From a checkpoint of a small transformer trained on Wikipedia.
Size: 16 layers, MLP 1792 GELU, 56.2M parameters.
Training: a variant of Adam for these matrices, 791M tokens, 6032 steps.
Each number is 128 + 32 x the weight over its row's rms, rounded and kept within 0 to 255. Layers, rows and columns count from 0. The size above them is the row's rms in percent of the matrix's.

# layer 7 MLP up, 1792x512, rms 0.0479, rows 384-476, columns 32-63
size [ 88 101 117  92  95  99  91 110  86  89 108 105 107  94  95  95  91  83 110  91  88  93 119 104 105  97  84 102  74 108  86  91 104  92 102  93  94  99 100 124 108  88  94 103 100 105  92 101 104 117 130  87 100  90 109  93 105  99  91 113 101  80 111  95 107 102 102  90  99 102 102  94  94 103  92  96  82 105  96  95  82 104  83 105  91 103  99  94 106  87  91  90  89]
[[ 41 125 140 135 114 119 139 187 126 119 135  95 152 183 163 122 111 146 110 104  86 172 113  88 168 123 129  79 171 129 112 160]
 [121  92 163  83 119 116 138 123  95 134 133 140 154 181 150 140 101  77 109  85  78 177 139  93 113 144 108  85 123 168 135 120]
 [171 158 136 177 122 101  99 145 114 104  99 201 186 113 113 110  51 124 150 134 118 132 113 138 108 165 129 141 124 119 169  71]
 [155 126 154 113 118 170 131 155 159 117 152 125 100 108 106 117 124 149 155 102 148 135 117 160 111 129 207 143  88 130 104 206]
 [128 104 210 116 109 143  93 134 167 100 126 151 186 107 132 108  96 147 110 161  66 146  99 149 108 156 139  74 154 123 102 139]
 [159 152 137 128 159 112 181 135  91  68  84 109 125 120 217  73 127  64 112  54  84 145 118 160 122 146 119 124  91  68 143  83]
 [ 87 171 146  89 119 120 159 185 113 102  81  95 142  98 117  95 126  90  95  87  92 161 147 120 154 128 163 119 188 131 186 103]
 [106  75 172  73 133 126 110 142 133 135 123 135 140 150 168  67  68 101  98  23  83 186  78  94 134 172 131  74 149 141 159  94]
 [148 125 150  82 170  70  68 125 137 152 109 125 115 152 149 121 118 112 125 205 123 111  96 172 142 127  73  90 102 162 159 153]
 [ 80 116 163 137 144 146  60 135  79 136 123  91 151 142 127 126 150 105 123 148  76 126 152 137 155 149 155 165  99  69 155 178]
 [184  18 183  73 155 180 154 139 139 141 131  88 141 149 149 107 121 135 147 115 112 125 136 155 144 135 119 114 128  65  99 114]
 [127 144 158  84 108 129 142 166 114  80 129 105 155 183 157  65 108  96 146  86 113 171 130 156  52 115 137 149 143 123  95  89]
 [188  75 142 141 102 182  27 128 100 181  71 134 129 105 148  52 119 131 164 163  84 145 157 150 111 111 164 173 165 152 131 206]
 [147 149 156  81  78 178 124 152 163 113  45 111 174 144 138  79 103  98 129 137 104 180 147 101 163 169 123  93 123 102  99 166]
 [ 61 133 190 132 128 147 143 128 105  69  92 166 139 128 135 158 154  60 151  96 123 123 173 151 106 137 156 104 155  65 168 103]
 [180 120 147 154  75  85 102 158 154 133 103 127 140 142 140 111 119 112 123 121  93 145 116 198 113 159 103 135 183  79 127 169]
 [162  91 166 131  93 108  45 116  84 206 159 127  98 159 128 125  93 155 152 119 142 111 113  94  95 174 181 183  97 117 120 137]
 [179 106 203 111 151 154 148  94 162  74 129 154 140 171 114 100 139  95  50  50 146 165 141 172  94 139  88  80  98 110 150 155]
 [123 138 111  96 113 162 144 141  44  95 149 106 139 147 200 151 128 126 183 142 108 141  87 122 127 159 121 134 181  68 173 160]
 [184  93 142 121 110 140 114 121 139  91  76 108 176 189 132 147 140 138 152 164  90 162 108 128 170 117 111 124 104 116 164 138]
 [172 110 134 153 182 109  91 224 138 130  98 110 143 131 108 135  96 148 136 123 163 137 118 115 108 135 152 118 109 120 138  96]
 [108 161 141  88 132  77  79 146 153  86 124 135 133 125 159 152 136 127 169 154  73 139 118 113 113 132 113 100  72 117 164  67]
 [117 154 134 102 149 131 141 135 118 109 122 139 123 154 128 131 106  70 113  86  84 159 105 118 140 127 145  75 194 112 160 122]
 [ 79 176 118 123  58  98 119 176 123 118 115  89 171  74 156  86  99 126 118  74 149 172 143 102  57 121  91 154 148 180 167  62]
 [105 119 155  86 135  45 101 135 134 137 100 141 125 175  76 148  48  95 151 130  94 115 103 148 183 148  72  49 133 105 135 117]
 [120  70  90 142 130 129 133 113 111 136 125 104  95 182 130  98 134 106 146 111 111 155 148 125  87 151 135 139 101  93 134 102]
 [112 118 126  66 118 134 140 132 112 113 135 116 233 112 175 122 136  78  94  89 156 144  93  95 157 134 143  99 118 109 135  84]
 [139 178 129 159 158 107  65 164  97 116 176 154 127  49  78 158 117  91 110 105 109 139 161 117 108 113 189 129 139 129 173 131]
 [110 109 124 143  88 107 151 125 140 139 123  91 163 175 110 151 120 124 187 185  87 163 144 139  65 116 140 125  99  59 124 122]
 [144 149 145 197 116 157  61 111 109 154 119 135 147 151 132 130  72  83 188 118 114 130  46 150  56 128 107  55 161 132 162 101]
 [164 104  82  64 112 124 146 120 126 109 128  55  83 124 143 148 156  85 136 132  95 147 166 116  90 131  80  49 170 117 123 139]
 [183 141  77 107 138 154  33 106 134 119  99 108 114 122 120 122 154  66 176 122 142 180 104 171  84 108 170 135 160 110 107 131]
 [185 126 194  97 157  86 116 119 130 103  71 106 177 139  89  85 128 113 134 113 129 156 109 110 148 153 133 188 132 138 189 117]
 [152 101 103  96 128 105  86 122 131 160 118 147 156 208  56 187  42 149 148 139  83 136  99 150  99 122  99 125 122 107 132 127]
 [ 93 132 212 146 100  92  71 132 111 132 134 114 162 139 134  88 151 131 107 129  66 152 175 178  86 144 163 139  79 128 147 113]
 [149 162 129  57 148 158 127 146 211  68  99 116 131 131 112 109 123 138 124  68 132 150 113 102 104 141 137 141 124 108 183 189]
 [134 144  91 107 111 162 145 180 170  99 105 105 111 112 201 206 142 103 129  86 101 168 173  77 145 140 132 118 101  69  86 148]
 [115 165 168 142  92 114  81 223 142 127 126 148 133 104 154  96 108 103 177  68 147 152 121 111 136 104 178 116  86 139 179 150]
 [144 102 107 136 154 176  64 146 105 111 104 136 171 126 137  94  83 127 115 143 111 184  87 184 130 143 130 155 145  64  95 129]
 [ 90 146 121  96 132  89 152 136 111 155 139  97 148 171 172 138 120 124 141 101  96 123 107 108  94  71 198  96 128  81 180 156]
 [108  77 138 116  81 150  85 148 168 100  92 138 106 150 181  70  83 129 223  79 145 172 152 157 132 157 121 173 122  84 100 133]
 [139 101 163  94 160 126 148 119 186  82 124 140 143 180 100 181 126 133 181 115 102 125 104 119 162 111 156 112 111  81  82 107]
 [143 128 173 165 112 180 141 100  87 117 160 108 165 189 143 140 120  87 125 136 103 136 124  98 134 149 125  41 120  70 111 130]
 [ 44 172 141 118 107 168  96  60  85  83 160  64 137 151 149 100 117  76 158 121 132 131  94 124  61 156 119 128  82 134 160 107]
 [122  95 136 130  91 130 110 142 154 123 108 211 167 103  84 109  80 140 137 116 152 120 106 137 154 147 148 221 132  74 198 171]
 [123 139 117 154  75 130 121 198 161  88 120 148 184 129 109 163 102 130 151  54  85 121 113 162 103 126  96  95 141 129 208 157]
 [131  96 156 111 103 128  83 175 125 104 124 173 189 142 122 139 133 139 158 123  64 186 148 171  82 118 172 130 168 118 143 132]
 [111 129 128 158 179  94 105 117 120 119 124 135  70 143 113 103 139 104 126 158  69 152 176 130 210 105 131 126 150 104 111 167]
 [140  42 132 137 121 167  99 130 136 135 149 107 111 134 140 150 138 146 127 134 114 124 130 116 133 127 130 175  98 107 158 130]
 [131 127 154 182  72  94 105 139 150 123  64 126 136 103 107 142  91  95 136 134 158 140 120 211 167 104 147 162  90 134 141 166]
 [106  85 164 193  99 194 158 154 162 104 101  14 152 182 165 102 133 131 160 108 100 125  62 155  79 159 132 147 151  94 146 142]
 [147 121 145 148  67  42 137 129 160 168 125 124 100 188 113 172 149 125 152 102  84 141 152 212 162  96 149 109 112  71 126  88]
 [114 135 127 135 144 119 107 148  71 148 134  60 138 171 179 141  77  76 241 154 116 138 151 111 101 123 135  70 107 118  88 155]
 [165 163 144 111  75  67 119 133 139 148 144 128 193 121 117 149  42  85 156 104 127 131  79 171 126 187 143 154 172  93 101  99]
 [133 157 199 149 110 122  99 142 104 109 148 139 191 233 142 105 115 128 119  34 147 134 128 134 108 145 116  82 111 134 150  86]
 [105 198 102  85 143  66  77 192  68 134 113  54 127  88 137 129  93  83 178 134  88 122 130 142 118 108 108  90 115 150 124 108]
 [121 159 121  71  96 142 143 170 100 124 141 127 107 117 162  74  88 127 183  89 165 158 135  83  81 130 191 127 144 124 103 153]
 [108 158 154 120 151  84 114 130 155 141 143  95 155 143 190 126  99  89 168 116  65 169  74 174  99 176 160  78 116 141 166 157]
 [140 156 194 118 119 108  57 138 133  90  95 121 170 138 148  90  99 120 121 113  58 151  99 151  84 116  57 151 155 136 109 164]
 [134 136 126 119  87 129 104 141 141  83  88 111 132 190  99  43  90  37 154  68 106 176 117  67 143 105 125 155 129 190 161 141]
 [122 197 150 148  95  66  77 128 119 125  90 148 167 122  91 204 149 110 196 134  59 153 112 147 121 107 141 138 121  69 167  53]
 [104 174 141 114 143 108 140 126  93  81 122 123 144 112 166 155  70  78 112  29  94  96  64 110  94 135 137  92 155  48 149  83]
 [152 115 124 152 100  59 131 159 127 115 103 107 159 169 150 135 105 133 156 107  65 118  82 168 137  93  70 120 104  90 131 188]
 [199 148 161  81 128  76 116 191 150 145  57  62 158 149  69  78 159  89 139 134  71 152 113 139 109 165 114 127 113 121 127 136]
 [114  68  82 136 103 193 102 101  90 101 161  63 169 141 135 128 145 132  94 180 158 122 135 132 127 116 141 190 134 170  92 169]
 [136 150 165  91  94  96 146 129 138 113 119  92  97 137 183  72  97 125 179 129  62 152 124  81 106 123 130 130 159 140 135 108]
 [136 115 104 113 116 102 100 152  95 167 102 127 136 121 121 140  75 107 106  68 154 130  95 102 147 120 162  93 191 114 135 150]
 [151 134 113 160 148  90 131 120 191 116  74  93 166 196  41 135 130  95 133  88  54 144 106 137 142 106  91 163 138 120 152 111]
 [137 180  97 140 138  98 161 144  98 129  92  86 135 130 144  81 115  81 186 104 123 151 134 199 138  83 100  82 179 163 121 133]
 [127 109 159 100 112 192 113 135 125 204 107  53 147 160 150 114 128 104  71  79  32 199 134 136 160 129  84  81 180 145 165 132]
 [ 92  98 145 137 114 171 167 162 117 107 119 106 200 128 104 153 158 124 164 118 122 157 144 116  76 149 139 158 109 169 124 130]
 [111 121 168 163  95 121 107 176 139 107 101 138 132 115 128 105  78 125  79 158 154 129 102 149 187 170 125 131 125  54 105  96]
 [104 122 127  72 114 128 148 135 157 115 143  91  92 139 147 144 123 147 108  68 127 128 100 103 110 104 177 168 155 185 190 102]
 [147 101 153  79 131 138 147 138 142 120 106 123 131 110 162 140 176 147 164  59 141 179 111 155 134  86 116  68 186  89  90 169]
 [152 145 116 135  59 144  93 143 149 113  82 110  98 131 141 170 147 101 156 125  96 149 154 171  73 213 128  97 104 104 118  98]
 [154 171 137 151 106 124  24 116 148 109 106 117 172 143 164  92  87  97 116 188  77 184  85 170 151 155 104  74 192 137 112 153]
 [145 105 143 112 105 134  84 123 177  55 142 166 117  94 183 148 136 138  94 119  94 105 134 162 114 169 150  98 139 106 163 109]
 [114 143 182 130 124 136 121 174 162 166  94 125 150 134  97 116  90  82  90  91 103 156 132 169 117 176 143 109 101 153 113 127]
 [166 147 164  99 104 121 106 162 129  82 105 134 142 200 116 150  47 128 130 132 128 178  91 117 175 163 149 152 130  74  85  61]
 [106  94 161  97 128 115 114 131 108 131  84 105 162 135 107 103  91  52  87 143  99 160 180 189 119 131 190 120 125  99 162 145]
 [ 90  97 146 126 165 142 106 117  84  92 166  96 122 150 173 145 142 137 120 106 152  99 102 102 113 124 167 115 154 164  93 122]
 [140 164 147 140 150 110 154 126 131 181  88 121 161 126 142 111  33 112 143  70  95 130 159  99  99 159 153 136 160 112 144 110]
 [159 204 157 115 105  84 135 160  92 154 105  91 152 102 118  96 125 127 119 101 136 188 126 150 174 124 129 109 105 145 115 146]
 [147 110 148 146 179 138 117  96 118 146  72 139 120 221 142 111 133  94 162 117 112 164 143 124 103 166 118 131 150 107 159 139]
 [ 85 109 185  88 136 111 144 125 145 105 160 132  72  85 109 145 138 159  82 169 134 118 160 149 182 161 119 183  82 152 103 104]
 [190 131 139 109 168  51 119 158  90 101 111 116 143 110 124  84 144  96 146 113  89 157 125 190  78 115 164 172 153 110 100 143]
 [157 125 146 106 160 138  33 118 161 122  72 141 148 127 137 115 137 104 128 105 113 145 115 233  83 125 117 128 132 110 131 132]
 [148 100 136  87 120 179 115 125 137 145  91  95 156 111 125 193 165 154 107 149 147  93 103 106 121 132 131 162 157 135 150 112]
 [176 164 132 127  94  84 139 186 143  91  65  51 160 184 133 139  92  96 121 136 122 148 138 121 133 145 139  87 100 141 101 124]
 [134 104 158 125 142 144 112  87 128  53 121 120 127 102 130 126  96 127 138 140  72 129  72 151  51 122 168  73  91 116 156 172]
 [115 103 119 156 123  76 123 130 169 103 138 178 164 134 168 166 124 144 140 185 111  92  89 140 155 152 131  94 171 109 122 165]
 [119  82 170 145 112 135 120 114 159  88 114 133 127  71 154 106 127 154 196  91 109  95 162 122 113 121 176 100 160 167 160 104]
 [ 96  64 156 131  80 126 152 177 122 126 128 118 127 164 132 143 155 139 169  76  95 152 140 102 183 225 153 106 128 148  68 144]]